config.toml
n_layer = 14
d_model = 256
n_head = 8
n_kv_head = 8
head_dim = 32
d_mlp = 704
vocab_size = 4096
activation = "geglu"
norm = "rmsnorm"
norm_place = "pre"
norm_eps = 1e-05
positions = "rope"
rope_base = 1020.0
rope_fraction = 0.25
qk_norm = true
attn_scale = 0.403
bias = "none"
tie_embeddings = false
parallel_block = false
extras = ["some layers without attention", "local attention windows", "a smear gate", "an embedding shortcut", "skips across layers", "capped logits"]
init = "uniform"
init_std_qkv = 0.0345
init_std_o = 0.0428
init_std_up = 0.0494
init_std_down = 0.0494
optimizer = "muon_variant"
lr = 0.00962
beta1 = 0.95
weight_decay = 0.0
lr_head = 0.0059
grad_clip = 0.5
warmup_steps = 137
schedule = "wsd"
decay_fraction = 1.0
decay_shape = "linear"
final_lr_fraction = 0.0
batch_tokens = 32768
seq_len = 384
doc_mask = true
train_tokens = 358100000
steps = 10929
dataset = "wikipedia_en"
Each number is 500 + 40 x the weight over its row's rms, rounded and kept within 0 to 999. Layers, rows and columns count from 0. Numbers have three digits each. The size before them is the row's rms in percent of the matrix's.

# layer 10 attention key, 256x256, rms 0.0345, rows 110-218, columns 0-127
119:468466476444585508462491419531450499535520481555514423513492530522489413537516507464560510565492495405516469516456457462511409489493520614566453532493360506540485494526495531531440477471452519494545484494526464510506438504521477494500461489524519547534509480502501479527483568589474421456557471474406483503437506526409535410522494527440405461479522530438456453517522431446559462477522
099:474534523505506461442536482498527505504520441581507583452546483481540487461425520516480493468486510504457478474521572531527482499509480483545564514496447510524497496532422537538516563509496505460476530531483481432482476403524510532460489511498631428489481539459465523473535491492492545518509571519437512450535491454539449536391573466569539521484547561559432447521546561484465487539476
108:461517553449416541418524452554472460525538509478486486471493516527500529503499526499495501528501547449488491525530455421489557503464543583530462489531473479468464436498519487484440603439453480462518500484566466526437523517480517530543551514513544431556478502539468445480476540533516483545486460562403516554522529479565484510508512470461455495510440522468509530546423559478488362505539
106:493521466533567477565453485498523469537457468563499478501524433485472509494513469496493496501505481576441489521461520463523452540479484523515502447532420420436439451451582464485471396497520479505534494532398483488426480525446484504472514466469461512497517474494483439523621533446580428544500459494491470546565505475487546440509550427493463504445499565508511489493560498557540512445482
111:489512523520490525562507559535580514564510446534492506495466483512496525524437499520537420532473450538517486429445515577533445434546428450496496471482507635487539430537468523513449491572553473501536510525521529439434516529490501521498460454464449513572518481514449482471505457548529460463458524530459458495583567453506515515465444471504525436500491494461548427454545483473529502511454
128:479500511563535528445448553543428508421542553426500525497511520520580466538511510481506580488495486535470477482505529475555456523498463533514480512464588534478525486571483443520521549450430464511567551426553506488483456452553506513512495488509560564468416477477472570447497482578453444448377504397480538488475493534486450517431511526515475538446551461532457477517527571478538521508553
128:486450534511421584551477522513446523558527448581457510525577439480482508551490501500510455497457513469521575487525461492479520544448597507489501481538489521493572469535536447451499588551530492513487519503516482513536575495515416495433462465525488481482561524505484577492528521511542598596501539460521478396506493509470515517432601484517479475469511480425576497557412536526545547478514
110:449483460507577503480538539552490481510500434508506477487515524438514475521496488543482488537478492415499510437526531514483498531506498585553486466560437478603426515575469469476462473481420547504602536550425500558414515474530520443484554447480489497522492520472485628440531529577507494487497494429429534513486568390487485498447493462440486555485523444455449458481528481433488507471473
121:456438569445438455486558533550523477539585490444419441471506474533489476532532523492540436551520485457520505533522502448477549482529495486624502493492462495444488477465489532507438575507471495490556464457458506470515500511479492493503468518517457534502506470458461493467527524476505479474506494661515529452471510457557487623473480478503475427494458500546522453521532487519504447498419
117:509555434431465406596548466470547485494448470508548521502478522504545463573457507476553447507538566422464432415430507536498525501493472544551531559508466507482525468481480555506548524568487574515527514477478504439466517460468471549540446552481452465468476498531507528522484519486415519476507538486514577513462508525527445470489422472548475457455539584520477517513533473412533461560482
108:511556580470493493565578528493499459543470464510523563552503557385516481457465543510505489469489494505454522478487549473456584528509485604481529486497537542469414551482531490474452491457474470535465480539473470534484499466482490554463498494460422521447479504520515417533409464545430554528506536434497576451402466431473461518478521473552482517409468498480554479506498502454505469534506
108:466514491585496474539435527565442571589552513548476471523420576467457547494529416542527520525436526461522426454551435528489414540431581554481445469488508533525509484555580506561481559480446516468546457512483468508515547575462488512521499512478422476493478585423542448550468481532482522517460528512532502459503529535525490532534515456530499522431527458472513558451472427430505479551554
104:481543508492460450456460482583463473399532450480495481475460486537454531385493527459499510444488476469478534474480505573471453548521555452479476504516558530457482460539544506558504487471486495499553495472584471551459517496440469486473523443524576479497479482514564462461528538497511465490554519471505502548518529497491523524476482488504514505499513523523506515564556574518486435484561
100:488495443549444485517417486487468524476555435501487435522477495506569505474482475542528439492492540470525462570500466513509499473492479471487449519526461570580495497455473499513507517465505506496600484484513514514524454510499405381541487480541551480534586608421469567521489455454529445462561488501494507527442494511504497518468527543486611444527465473448523511478549502498576470517563
123:517520530590565508503427539513441505537477475591479516480519573461535530464444478552561520464531580568540549428526502576565565484509492503444455472521513530452528491456469519504426513522513470550531559474478554482511513479469469520490481455479500570547483586501562556533519440477527387530530500495491507512473505444499465549488492455482540522560483421455575527528518486467503489529498
115:472492454568539420537497477524456488494545494461505480419525465523570512533432538463503478444467454459458519468483490477500492500417491490499541504536564531525528483560525463543453475536468482485505544480475421512497504479544457479514461494462512529447501502479540456502478489556546441470550494477555564434529448544402524487460479462534542481434535540516517475437580477515516567511492
108:538492516522504573521568499480447582498536474540418515406544598543447503461509519491524480474494476485436485544492538504505485528542520511491487506519459497443478466488486551545491536502491482596563536515561458482474519477453467523446493558477542460552546484500473509502559518489465452560492548426492499411463489493540501497528541494572496471519518562465485476456529475493544492537427
107:488433514537462520488519413498463531497496512426499448467493465560459517537507464501446477461480464524510542499512434539499482499423560449471497458510447515573523543484504454480520518544530548460471528499387454484547516493489483441489484448530582483557509522541549544550501497564514521445506529492520496557506457475500486480509492484467547478554574487542491492520447500527533467536520
045:471540447524528418439472439492558533521488533446454470502489506462534526488486429491591578459549425552513490486555452462527456511438591508440508463443552524494550559516463480509533485448438500489534442495520479551451415541552494523480511420455545430439484498516495531513471545516495474536482486488493538501496499523516434433511552547498521480520441500443585548416539552453545488498504
053:480543463543510577513537530503569517463486503543458534478509446445509560505556528518466437541465499509464519444419446476484560457557509563470560528518504580471446466544464457578553554436557485479487532503568563518451568473585546493459499537461479473468490512500435442564496471496499470477489540509467501486479533434504505507481504533521519435500440469477483502459470513509508551483484
036:548479531576540529491533475493531557487502487518497499515508542530467516544506453490544473534578463430424506542504531536556461465518510422478486543422558496469486587542457475580469462525533476561524497557549430565445457472539455493518525491505540568497558504468465469453498575430458485486468509519524442478454485535508456496491464537476463568555506537434565505472551483496511498558493
046:509495538495468436546478551445437503543490480426532534464524438523500466555520485506382602478458499528507508467601484489445522532479475546487455456540453515568608566487476462527513530558508501495455489429433441524480447540513497501451531567469531520508399483523490512493521447499453551517532512581467502475478478432437528507512578467475490443436528529467495552530476542521583482570462
034:491457524483514508519537488495554501537437511487520488491464573496426436499531503487558491570492505546483512541509470526492498458491493574506477442505538400453419522538475550542458441494509539515428561450485465511502460519570532488468456528518418480510540453513505509446495489447476495477519554435496578459459493434531548448503480473531480498548551513491487470444450447464466442487421
064:485503561499479518520543587462518577473520467453512530492518523522440416553486511495463498511444418486476484424530559502457529468506404567494508487490532502467507555522458442491511532569496514519487520494496481495541514508552516468470496548493471500529491452511477530517515517505405511540433523528478541479466436419496541463460518509576530512513524481452488533445483538536499466512513
113:456476553470466570440453548549495493449541453481459527493509460464494487435533530463468548485459422519536560532515508511496440582539533489492487491485546467491462466555535487504497513419510451488527513528548507529499488507502494538415532464533574474462542443460475534446547540471521541528449548429515435452490539451475480527435572501509510524485500467516533507518473606519514511427491
108:497558448549500357505462481481475542415490503458541468503456445568432512417503422495482528440507480574501529443464468560500419528439526458463545491484531507534509503486466497538600431574508525485508530463469463520549468500457491492490484474505588506465470543460539502519457437483490566464557542448559497562565492511508540502473481508519519517541554484606476484542492538521518476530531
114:557573493507576459504483522480477500514439469607558585532504549426505487457504456499504561444535554564450537505497549506491564521552543547452489536423487502381537525452519548548523496466496478514480456481530513451518485431471471564471467540499495548482440538503547479518477479438436476572538507505489516482439434532499459493476520512533489556493478513507497485558456478501524498495534
125:550473515490469579494586534450538480455474528463526606524529515447477492524504490508438441458470488513490511497557564491449549465477490531436513505503577555535517540489515437419533503532500468528401516499522524517523568497518511550442492497471455462438494515539527488438385509507464591500429558444537475470543536525545467530479469532558478509491457479528504481550465483505494523543528
109:499486540467532585499508456430508514451461536493504538465529538544494491464523568479469465470533473603471530545429520432517575525538513413500570511500490419497466555361450506476591462502573514584452495488435534532558451457494522527493455528514517468423530430521503482473583473393491543529535497499512494500443441473506516422549473477572518527525509615535492486486486524552494476506477
103:498487502519474441449502514546497487529564461422422461446499531470536499556451468525472514487520543467495561410545518464487504501492455561508508464494519479440519527579497507521453534480456488425511573538464453443518503464490495516449470524529504524566452524468524566544476531464509463438425522491483540502494540439541411560484476462522545516443514463567516551495508517427501558483525
123:467511536582530508629431575535476509576521471530517487446534473518504548515431490472526461466469504592501517474453511570519508527533459463488510444485560581498528451489476506504460478571520439524522538495462503477496495517467459532504482406485445550498538537470490494502524374519536450471526476513540484485503516478457515550414515494499537478457522452446570466501528479513539551496474
118:523470454538559476577520527522486539539524479501498475496561497490484514573566477425483481476512472445442505552510478469477462576456516552609515528512489478491551491551556462527501474522479510511485495552479411476474485472522465467456490516486448477471520430447455468492539566536530543509546534556519500466528419536453527441456507500530464467410532574476480466514533443538521535437505
128:493504455553592494455462541546482552446509498490499510444449537487578471554480411487528533517502518508472435501524567540554389445513450533523440528444487518516527522568444480523518485465474484502576542485516457433453477501543522486513509457505536520519497500476458598456496518552451390406429531424500516558535480529517438524486452538476512475499524482506493478440599436429547499499514
104:520499525609460498478507434559432523482587447489457503476478504498499541506473509525506405503492544413519458547522500424442517493416531541497522493543537500579471492491495459507489588471416457531547560466543430501470548501510486485545448497474469406529498593514475501485499490482500475521565532549480538501464467498544480543469547508433488445498444496526480498574543441476527425534499
096:497591495491492468571557495492470498562473421524535541535486535391417497484479428476473420520493508495515474532463542493403433520441517593487461447507440453496503478483536473525484459457455496575493494579514472478469505516437511521514442463526462441546493521493486493563511494491459534536517525493474457535513511409550484419478525475475437500450476490526459546581422440476546385499530
108:452548470430452432526456419506573446463541502411503476500416477541527504479467485462515456540511475496498479503478500512471492483466457475502483489472555523575526526475502504517467448467548519425475478494524484506471506554545523478565516509526453448438505471529555471499475450493505511419478499551510571619493463481509476532532430529483545454496479506548494519457526490426470456486529
117:544515512493496518481444559526481522491518529421492454471456565541478551497495556518542555493491506540470526529521455526541518491569503550413483470483569536507465466479510598504499495500491463464505474477560466497488484534489530543511526489500434542508483488537533366554400385464459515504473463549480507520508527536497528549591469454502470511510427426496501473510445497478459440512522
110:529464548532552463572503497513422504562498442555544486536499459471521520446518404520541501466433516518533526526531460521514515474450539578426503514535471548472430491485506564490472477494500483481488545546416455567480522521452487482478492500470481456531566633494594434594447511514514518554545537433557497492408506458458500515553514469473549553479533480442557528463481459452573471494504
114:506406515397509437464557544452508489515508510487533487473526442507589430539429534476484475521542462490533559564486543433462494399533382454516501532455439533428527481452464529507505474495484476479467476552551537440510452483530510518492490563544568476550514474445463478534519503504498483460491456583478406508472541508503500483433461527455490429516460522518460506590525495491517521418480
117:416556465420585498579484527465495452582460508513524450539523479489481523538541428485534447587516552534600507483514511507461476496492516547555493483544443412513453485453537539463521390559538522532475486504442493502490524568472565467535478546479401548482509476498504502551538540468497541517545488540539508556524546477505520432552493485480417471462519532512465515482496458446508499439449
129:500530559429434466551557554548541506611531474527507519467490539525491523553502480534526443549489552463514469463484519535487542482533484529576514549496453531449512449502437602522510602546547533467534481447512510461483538488450463539470474575455476481525523490498481507490505518479458575526479571562478520431493522450570469590442481474536499467489514570510518484502472491415564433522451
118:504548549473505504447521465589517398490499558456462473519467504497528432469590534506501506533530496503542455572525546419460549472553510511623518508474482458453446535481508443473454465464498466486545463430514527548536454501443558483478497474487439544523457457491461463429483567575429454430518485574484524561453453446489501520511433551488467511508428502517500476481495484477528436432536
123:491513476534570421601512519470428484491515522460556523522499504534578508530483520464507532470414449473541470436405483518514474514485466551578528569478600503492471466572470484513553519520431463536518536472525525516477466475501507568526506518436495530419433488498556464500504495602459526529458552405548564461405462526437479488465489500501490484417567537535492523451533527439523506489474
110:427481485464462516464410456489396481518516537445514486530502474497538524552566370534532550532472567534556522512564431515478485462403509531514478466501521474475508515531545448476483524527545529442445507455526483513584498529507498465492515533500527559530469509482496556539446504560526527532396546462555520491518509537503478473515527509469516527525571464509490541489361530523572511496557
110:494529516519490482515513552482530498489494480463534545529504466431493504476451500528436522492488549548591556425557504549444586497492447417474549508509570476539500533520462480476523531513556495506496509506477552504525556488489551506532563521456495535507501535447526601505510449451547562542535515590538494550524485417567478583435547510478567529597507465583554505524450532506459529472378
130:450541506450547451495517523491493427454480447467561518525534474412589489486431518504500507479492503479487498495522591454489522475519451566495509486535456545585405496543420512453499474511516498487485465547455490508429490453560539532512533422501510509441478491473499538457473503535437485465521478444448538566469607421477474467482529462460424507467518515520450479484478559480472419489510
104:471504542509576554495528417558464476507508463482553478433538507568498471485469515475498476486446473484492541481464487504479469495447518507520555474493464539597485548527435510489463470541543473510491555516520412518440497473530511491477474425480559499544525467548550515481544529595507468474563488467441503530473490459430522413528504528477498478502546488480474401500508499444539442494444
117:542451535528538504443550509494504505453467427516519495526506418495409463500504509505459569497531473508417491466502466520526546561505491560552524496495456541483473502536520446465477503497431503508538497503473517495363462494506483461519544538451511530511454502545466516485580556538541509484484477512455522581508522465555514574438534485398464501553457487618443442591551522467493437479466
101:474558422527523492487547521445565465484520582473565586511498466464545536493457503523380485479529478572530474435545516428488499491455455511486547480482557484510451517517515500494498434491523488466476472503504505515468514452529560440511523531450574503451469533506509528520489469480511508477510469492487541499625481511506498491488570532568573515474495519590474473441557643504478534522503
106:513512501542466475519487462485487500436505466504505486487517534488514506470462523513577486501561521481436503467502509484484564478489522566496492536498442507496460509477486548528469487573479613550581476442494439485530487464493469460474419525463498555455524563479489589515453503494444425430632445470523548470504498551463500522479538530542464436511464506477517420528587571523613470547517
056:497574434468470458451623520478487549540562426433505527526493470566576543504404515579437499513466524477476495514426520524517500455502511529505491508511534490575463499534466535520518519485450485499492490485527480494515473446527533510485544523512561492536460539462555492520461496463552398484466468514529417516539520416442488509501449457500537495491430524583438545509512497441596525428514
063:556559563483497498529462431438524491540511601574489495543519501529483438522527505472577471547521440529530596521535523480484474525476550522518591514505553506488488477470437551503463489577461516463513498535450464524490548483471519538543463463438488585513464493505521416491449539518541467482556472487499562570515530591581502491481513468562475528507511515515541554513421553489419526485454
065:491509503513493490464553556451570498491496494446528497539539503561497428525558447529454570483566446491484484481500460488578469551512510459435508475443497474443494607541451465463534520522552446498460574448495574468454450430427545547490537503489478480497554490585513399449509455538554485460498545476433508493490503460521451504489476488521421459481531488524518501430436568546506470502508
055:455535515564494455545495549515494512496509480495514507413506489462522493507528511404489488454466444437518530480521514575531552516562468532495529438599520483472534414482451517510523506552541457471506501437572511433524507468527512550452534473437522477489473506532570527477528456538462435405480441499559463533498494511554516534562480480498539537418527518514527469535500446492443553521511
092:566467515474541509512382519505493466494472558610501492526519556446464504451487563472536460550504491499505512559505572423420479494504498523557444444487528504508540510540520550520429494497443508610491398571509429529489512518493500419513434496536494525480478513512458570538492535503546510494479462515486515483450522481499452497505527510528518512520527489465501533557533456458522557497526
082:430468493564536487526551457466405486471481483349552436494471443541552461534464457444497586482470426475453478522555452597500442500556544443451531517478460555529378516444482485469530540461442479485492562486467461526520431452494464534496543544521504530472516508457533458491510427517461487537536494481531526453474478446499553486444510478505554487538468488491469472508489516504556486494441
119:492478521493504520476575506523514507572492534521425528549539455493459466539602486533484475538522525576555476486518538536487505525497504487577477452475450511417527578547482471480438427433562500448435492494516557504537467480438567496511485525508425572547478467533564492550502549495548467565536484577461499494545407480477530506502477518466557524544508481420555521490421456522484524448481
111:499516487545505443498531465523455562529518519466533576419492485472483493538491460432449522488547487528526525481486547535478444588457501539462512461507474515445467527507440472551534453471486509496511470489446494472431455458462505516530555508501587482507392517467530440529571489434431443537469475484393462517443498494468510385513532490542502459462572512563458490556519531433469454564502
119:477517525516500444588478497499509541525511440502593556518458488486508492526504440455536466519488494528532496506502487550532470569499489448484501526508491454477463518455510525511507529504466489433506455537402507447455432516473437485448492456509488436457522533459508492480502429535471608492534468549511453539538458420499501451423492446549549474476498535512488460500484454509471495529506
103:504557449551517464516474507479440494541595511540531565565487473534546558508521561490521422551489568503565469514502534412486503519478417504531429495531557453530489537493549476517451519493431468463539402510492586533490482536543491489596477485489477537472464516472502477526561502504546451559536436604459515486528479603520542512509505531510484463489499469471455537509524487565444539474574
131:542487471523512520510484526445501534559596519519450450512503517550440516553456505484454437514468488579514454452474489461529440520469485515576493517546501529582487512539501496514501527514518523413399454503479493485479525442566473533514479556540565485531504525474480533492532480457525480458428562511525474467554499485485438533497562497528531503477594503534494548513475500515582531485530
120:532455535543535483521438557486490486463503527495436429552563436485493445495562510493449491443435428537486438573472486549524473463510534512599517512534479518485454502491539373461489476538482473545581449493437589555503463507534535485448546459481453515427507515478452498479516472552519539475485495464526481451470563464465580500433572500477475494491502495478509547499497491569539534480457
127:561468489519469534524531464478438461393473503501510508485563473519558520528569517492523518466536515557465538529477550476534597495458511402493493483501581520435520525457466411465485473483515470502443539465481560539501444496496533533546507449506488445507475489566476481456557497537514423559473529486480514543426441471548500474514408472435518513518496527434535582526445493587483482519490
118:601501523499424516551516542515498467515455501536485483451550491563424570495510571548521466477487479500450463506504488461522538487501492610496517462538420509535462492490532527426481490522574501488523470522529448545457503513511499530491513510449487452499512503543412512518470515507492560500450500457426507417509521444511572494508562479516377465475487489471521510536515603547532436557536
110:515487471454506568515420413507531465563495543569532530531521524447520575552511500516537457497490531488556539514457541491520492494463503481487514503536482590532602531532500509490521486463458466457451527453431560506485522466472500501530502489429526542534498542528497492491436557479488475547493498468518499495529458587538411488560503454512487502400518513486518476513483462409435575508543
112:498552547543483418496515508538515479544555559479503493478454453499462500482562490538429458482515507510540461520512523440448465515468516542596506449474487487472472513522516529510482505436524518444462468517513470583447496510457501522547547531499526408553467457480440472521521534471464478496508522576490484544581456462584554452497508525461556506521598589551464505431467513468525408493458
114:470613503524512495517581544560572474517447484528515545503502491426442495475528485493433468465478543521529481507518575518465510497529545477532573490453502536514536481466490477522524493536520501472562485503576529558465553520481499414448541465473470371540471445534491523454506576497446492497543518496501516559540527541569512514542506517569540494486454493521501413530595498454482466522507
115:464482487461421467500533426462447502542575515446538517512477471525537557517478488500579508516467537432554500506439439492486510477508465483430519542508501470485382459486513534508513481452448524481495525512520517521581502508453526494512410550518506515458458553425546405584440456478478522468519518481484498468475525543514499537554428480472512467452475498450512607496433477485566521461555
113:491563512437481496467608513512487486509515494492478482525598513481441449513573574494478486556571481476500526456542495501471546568481460517607533565508502495434535463526465580505473580492483516461423471497511498526479448455472422460502525505560519533424439411508483457470545562502512567538483497583459503495563519486526463561526466535528494471478515576530480473525481523487454474545478
109:458464526533569484527477524553508452524495458522556496527518433490533524498425534446557484489444502509490546482485498430468513481423464566508538505476542534506463430560531519481421374558486477469470502526509474467480503501506475499451482454510480513512494555490526456545531489532542536447532502468465472489472568496445459490495517510443486451489478497460552452546473540479560536515500
128:543489499486484425479455570479420537485502545478540554472459516514516452444590497481509526457498475475530480524539495540485510503508492421479506488536534483400428554496459528547517417516556510500509475458512499518545449567407569512458485517486545456498472464508482502494444456543443561513496461478477535466475483499488584449441500509490521522513552483480499528470441486580560521508488
102:519462484444442514468454479526450471554504501459454514536484500477472512447506534506514501537510505486564588456499502532484512560471554423484453457517534507478613481478526451504458512525464463512427561499549503583502481485484501552512474446544621503541490502558554514458508520552525452498561453505512463487553510548533501480521457542486482517557527433516479532554474509570464503526515
116:511466481506536515543556521585497427508478457461525449430503560533491513549443526529525489456539477481408499476463516472512533472515520510488543454477480549510475524504553549520480459528507505451417561507471505545433509509484515475514496455510454581569462472505512449488487527513543395419496511461512552508536526519497466497510415422425512492499522503480549460423539475460505525501500
108:481484545514485462472558485515459533540540510543547578510475488441523443494466501422489547484470451494497526539506507437500539564478494512519524528479560551563491522570555377482488500447468467448421453552540452536474502477557502523455480524559504447490515473470534474540538498571579565505478483479492499456468425527428497454439565576490572513461502519459481446512452532519509504463567
127:486507514448466523487411458435556468487544495514518513510445522500503472520479533437544553535555500538422550513488446469640517567529489532485440571480497440439505500485544497548500555517493523497523503496523521462492456492515402459459468533577539540472497490484537470488554510469498505458471430500468429498502475493481504513510492536580483515500468522430504444493452534518526588495622
118:520512496426540537427469547479536502513469461536417438572499522454543500494465525548517551463479484508496499488446502593523479530562417472480492495539504528508531439531464561522475494394531496511495560630521581428453442482472514586525574510513578536572515455496432505458496475444525463522436489509459437474538528467532482602458439487444486539517490424464479542448497523513512526466505
120:526536511414548565459484421458554514493454461542457516535498561452465479470522502540428492475544498527490543409491514579459587548504504440451509510510470369532483559518487508479581474430522562531526495557397488493470486540429537469513526520562526516514515443488538469489509563427539529548533491512494501543465538457465473520560468546483512532481513525472487629499489470509404498500472
127:485490438461498523532478464509590465508494453533499511551481553438472519479496509387546483469502542492437575495432510590486479535477554472455571517454522505563476524495489494479544417509542522485519502580477503504435554493467466512387520469498503578484567496474527458413501523427486515472575542480577465579495525535491416550532458488465444522474448549493494517507488493453496495440551
117:498473463475489465405486392505493484535466558426558482475486522488495493551448476492511551571525476553479540501519437475494439409457481524531516566463442498467487560488521465506475465529532501442493525542458493473496464477561487457546450510473555546544521557539576500558459477547516535492485443510499559582501469526532431482481527512486532508517472452543418417499483520498522391553486
125:525461505489554524456455375552551549473516553558522440499424531546482447535492522414510500517482419469493550485462484518544496524527529482593493532484485491548535508518549467561503557527420522501518486469499500483470454471518516520562493409511479429491495481537496474439502547590454512390532480457479518532491512524470501466511418533545444550460532533456499415465527410489473425515501
125:502511489615422473546418487557444477470502454496442372423478431558438493442539520521559522510467536510427478568496492507493491512529495456437495472503447532518565461446494520584466459500486563510447475494547484539559502517526470462547542506485530491514486519453524495577502480438565397472528511517510493546533528581483590529539559505458493501511518497520539511491523511579526488502505
118:462528421531538483465492466513468557539552507477510522482502476565510516519525549472477476525537576478545492508520496460488456538447528517469468504502494433488554493505453541526480490490547482476552499422630481470526463510437478498451481543460604541571507477512491512485531489522510402479520475590493452495594475660426557496519533542513508462512480491505491466538481578542580491521546
054:494507507463511504467527567439445514503529481499580530470478492502507456478454468443524508437497476506509557559446543481467427536556474493521466480513410475453469515531528542535510503467578539493430458527512445462539491506504468516568487480518534507498534463507497534521493538426416597413487543476541435474453598482529484547494462493504496490518509469476498499527502556463491491563548
053:541464533453469422472467607472558556505437549520418609448531568537492523505488549509519539554533516492508469564503509580538459472556476494442561495507454512473489501573527547481466504493528485514464491561542472502507494453437468590494469534479534489479539550452537491468528538451506501444487477527602474456480513460480432486412422554555452529563517533488477571467512551484517482468485
063:556491463463505499452504525438533472471455499426457513503513548511502448509437534503475566517529558534463532546522451475512450544488503492428571416500513521514468576551450491490515497511531484534438545546505531570486513459486497590499464525553534519552577507507517519439537528480466497520473535497542473484536521406479517523426497606483477511514543492448437559488436582486517477458513
060:547533523461508528510487553427501468439510483471494453478558522575459418505580484448494500432551476466502496470541515499513543537487533493534570466555517468472509540446450513560548451482533493487436487457515537490451519509467515561488487508495460519514529456519530475466541509524464477553515541549452473502525495397479570493510476531511501498511549510433502594476422536541561454438495
052:537474454468550513515468434509541507572468517472462445476469475526482490453436435509508518485526497534501491525529499562494489505564507447539466516460573540578423464532547475421483474443455519569597450522473516479433539453514489515495520490499539565429535467494549525475515518475553454526522461462542510566479522468534468484575524477491500437595506560539429454492558440455448545480422
083:489464478510492477599534587519512491407445471452539518489492447543458491514530525499474531506468483513487477462494477501499517513460469493467582542494463461476537504432506501474556462556605475489444508481480556514494498497524460529504513546471465494466481500487525383472534461518470552533474528548490479517574485522491609502477544443545483497501483444484505473477532485540513485533451
104:490454489531506519472494470490503543515515548472484523419524531525544555534522513477494578466515529452511550552539403542494532513491507448511522497480576531471561428480475543556514518501516506493469522506561468493522459505496525533537512541486515479546502434511480413562494452514572452516480489536482535470503426587466498473532575512513570442518507528506563495463501513564514456511516
107:527540485483504487492577525528525514565487510542496587525491519528450530464558520519459441520530582452565436498517523440405524496492519482532555512530518536550537467486494538491530551512493510498479458454530535524466589505433536480471462506498459421484447482534457436479496567475412558487536535580490492502536592568527466510584456532518469434454459536507448482575467447414479449513523
107:468494508488512551343506425456576571472513528526508546515483509547488471485498545515473560487566486543481572478503469531531458603500481486512469492461477460492543524521492520532537576439470557477513492520500455453476457450530446501466534530534643474496483476509510530503599505472495562500460483530469471506527483491493483541509569482561547499521519503571448425548496555499464515539487
101:551484487521515554513457508423544470483482507532505495447539531551534521528436489494529433464554517596416544525484493499535558467523465452475517520467568492561545519449497554495534482554559551493430497453460483462497534456581490493520461487500462566490504572542559528509501498454518398427504517466524531493507515561488403508596439558527526449518493541457557481505548510537531587512541
107:494523483534550476490501526506519482467442506446491496458520476462478523496432434535474516514539493516482497491527521527480470491508467529497542466507467451554486506479513469490477459516474503560543490535433478437366479496565548468543567504469473506487522470512446565507547508488521464463450518533469585599547524485536472529484533457445492475509467485575428430532613508450429420504401
104:482537467470465537513449461510477415522476491483477483518590440498444543488552514479540479513532532547534566500546535529436559516469535537502493434518421500446535455444501468456440397541574501488478439471564496539465519516457495499491506476492510525534519438584532539518536539532559445572559472491450481567535514528513493509503485534451477467569509487471533455559450539507511424454542
116:487466462460387486479566515440496440520499541408520528515455439467472538473492473528447482495518453498556515465546492489417521478421433457399507465537559448511401506478529535432542448515568507434456466546509488543547533525485522451499531517514538495493507498529520506528439432467560585546468480466531467497565543495545528481529499515503541552556507456558475566496422599543457549521474
115:455566513559498472584484487468496500505517451522530584510548431477520523541461432464479428498486494503557534488500515558454487538435572499495495482506560553587549509522505434498542518555513477546475528516460486500476565467526480552497493432467485411486524538531539615448492483544522542547535571456546501545516470454495433455448557487512550477502550533560539486507504500495526482483481
109:505513477492560546528438545494477489600482543591464505557509538489507533544547442503466475521443489504539421517500543537477424484508543456520479462466487505490578500514513502546507500473546451466469446460522534495490509517502518509566515501541453488533491432555475515495487543521526451529408505486469491449557463535513496426506539500536544512474575494463528538450481433515481589476515
100:481538460568590456518468462509505465511522556492538507540492427457544539476506529449459500475512476472566546493522477498478514582490454431524441504527544433510476471499554525522507453467429482456532451529483522523493468529485490511564546450500504490432497457429543453521584483455534458528551418576499455554497461539467474488478509508473579494433530549561496573502554494546406530424505
104:553494485527484496558587491520469490558534489505492537488546483504481443510519512483480433472531498527417486521508508425489530505414503549529570533490414488470490602538503468500503475521500523464479482541480460525512492450534442376422497530446582511459528523447488472490505524486476536492617520516488500461543396509465522510446544537539506471454513559528453448513485520518562534485499
105:557547513464514466535552453542570486489510493544534490492477484496486473502555476456436489481574441551394487539486481522545503516528496536544517522530491481516406490508527522518579429490536531429468484523454482526435483539497519479502524499498476458475482419534445409497510563496481571445466508476479531561466500491530523461527371513496436564473529612538472511498491466496492462494520
111:513493492475458614466590481513523435467445534512481547489526524458492461552509608453462472490541489412457530526477522382481516543423505498478503464561490468480515571552522414489484514468475438546485527539500514520478544475529496502510522508528495441521478477556512511451569558497540463508517469440468524501449464473494530452550500524506498497459519486469481516560510520501466592475537
098:508473503501527459503456422506427544497524537495591510484539461481545528462479469459505507498466470478571540574571512431441448404496528606480501512493538560529460476485542496467508436533482430526518513508526455536494499521538510573530504483464462487507551514477460484588420513513485491480509462432492520478461540554418509380507610569492435481490444471463534445510496576537550421492518
100:526473456437532474449439497500477494527457516524528466525495465566580493547477495493539444516559565464551510585476492421556504460470516500471433518568432439498548553459502441437464560477506496496465518491433522494562448520499466485536443482502583531518497574509487527526500532581493473452547457512506439578561524561431536479540399469477533472495454521413458506505484551504529521488549
111:454523526474544507457495402464470529461456577472515537578501507454524477546599444479450544525470469584583530543504480470467485467485526498574530575418492474491482586465524469425539480475560481517498459457451543499514473492491567524483460546494387500478507456484516484497467545532484534488437499536515496556479438486505432471536496525496448515510476514486540527505424456510509488477479
101:533460508518458512499483468535468483543557479496499501528518467488505495559450569492488473538436433460443448498480476410518545502472470561513530526552467548556466450522546468459483601504458483465505442531529472533454517464614465538526517437525426420487525555538485483474514531575524531508446462492474503470420520475484460501467533491483446477412480516445509480591447518527484474556508
111:466572516506487524443475472493551447404552576423508498494448490513540464460471580476493492536483528501495450533472517475532470414506474500523505537431536503523436524478452494523463513427511497508516527488593527560510477499548536504575537519477531474462485444477497501411497479496438426414459474465443531545505473521516475526482497536492520501537512533529522433414541529439531462480561
115:541458466570405503520461486541425522469580526420494490500442481563556537536551426479543491518507513464510478504529481477535451510485470494488474504484522509427512485530568457541471500491426497422547523438524489457475537513489416452517526567497499498525517569475520532557517466580466433495416535503530564520515457535513483508475461511498569489489567444565471510509503481429577510518504
111:469503533473448455522577498466470477582505492493492500493542461517503541541524486538494475552470519464575457478519485439466540488434481538588464493546422494452436426467444565480460534542494534469465470465438473485518497513473527537522525585441474447532464504482491452578520501466501517565523491580401526450504501471569526494509491388493474470534497544543510522471443503447485435555427
107:486515474423518464597547492454483512530471430512590541497505524464529507534448497448535462498555529442496485493459536468502474512495434575461512516434482494515483494477505578526515464538457549515507484541484495437469510471493439560521461543488489553427507492464537518566476452464486490460529469493513494447512560556451464454485500448564422460397504533514464500516550517426537517491537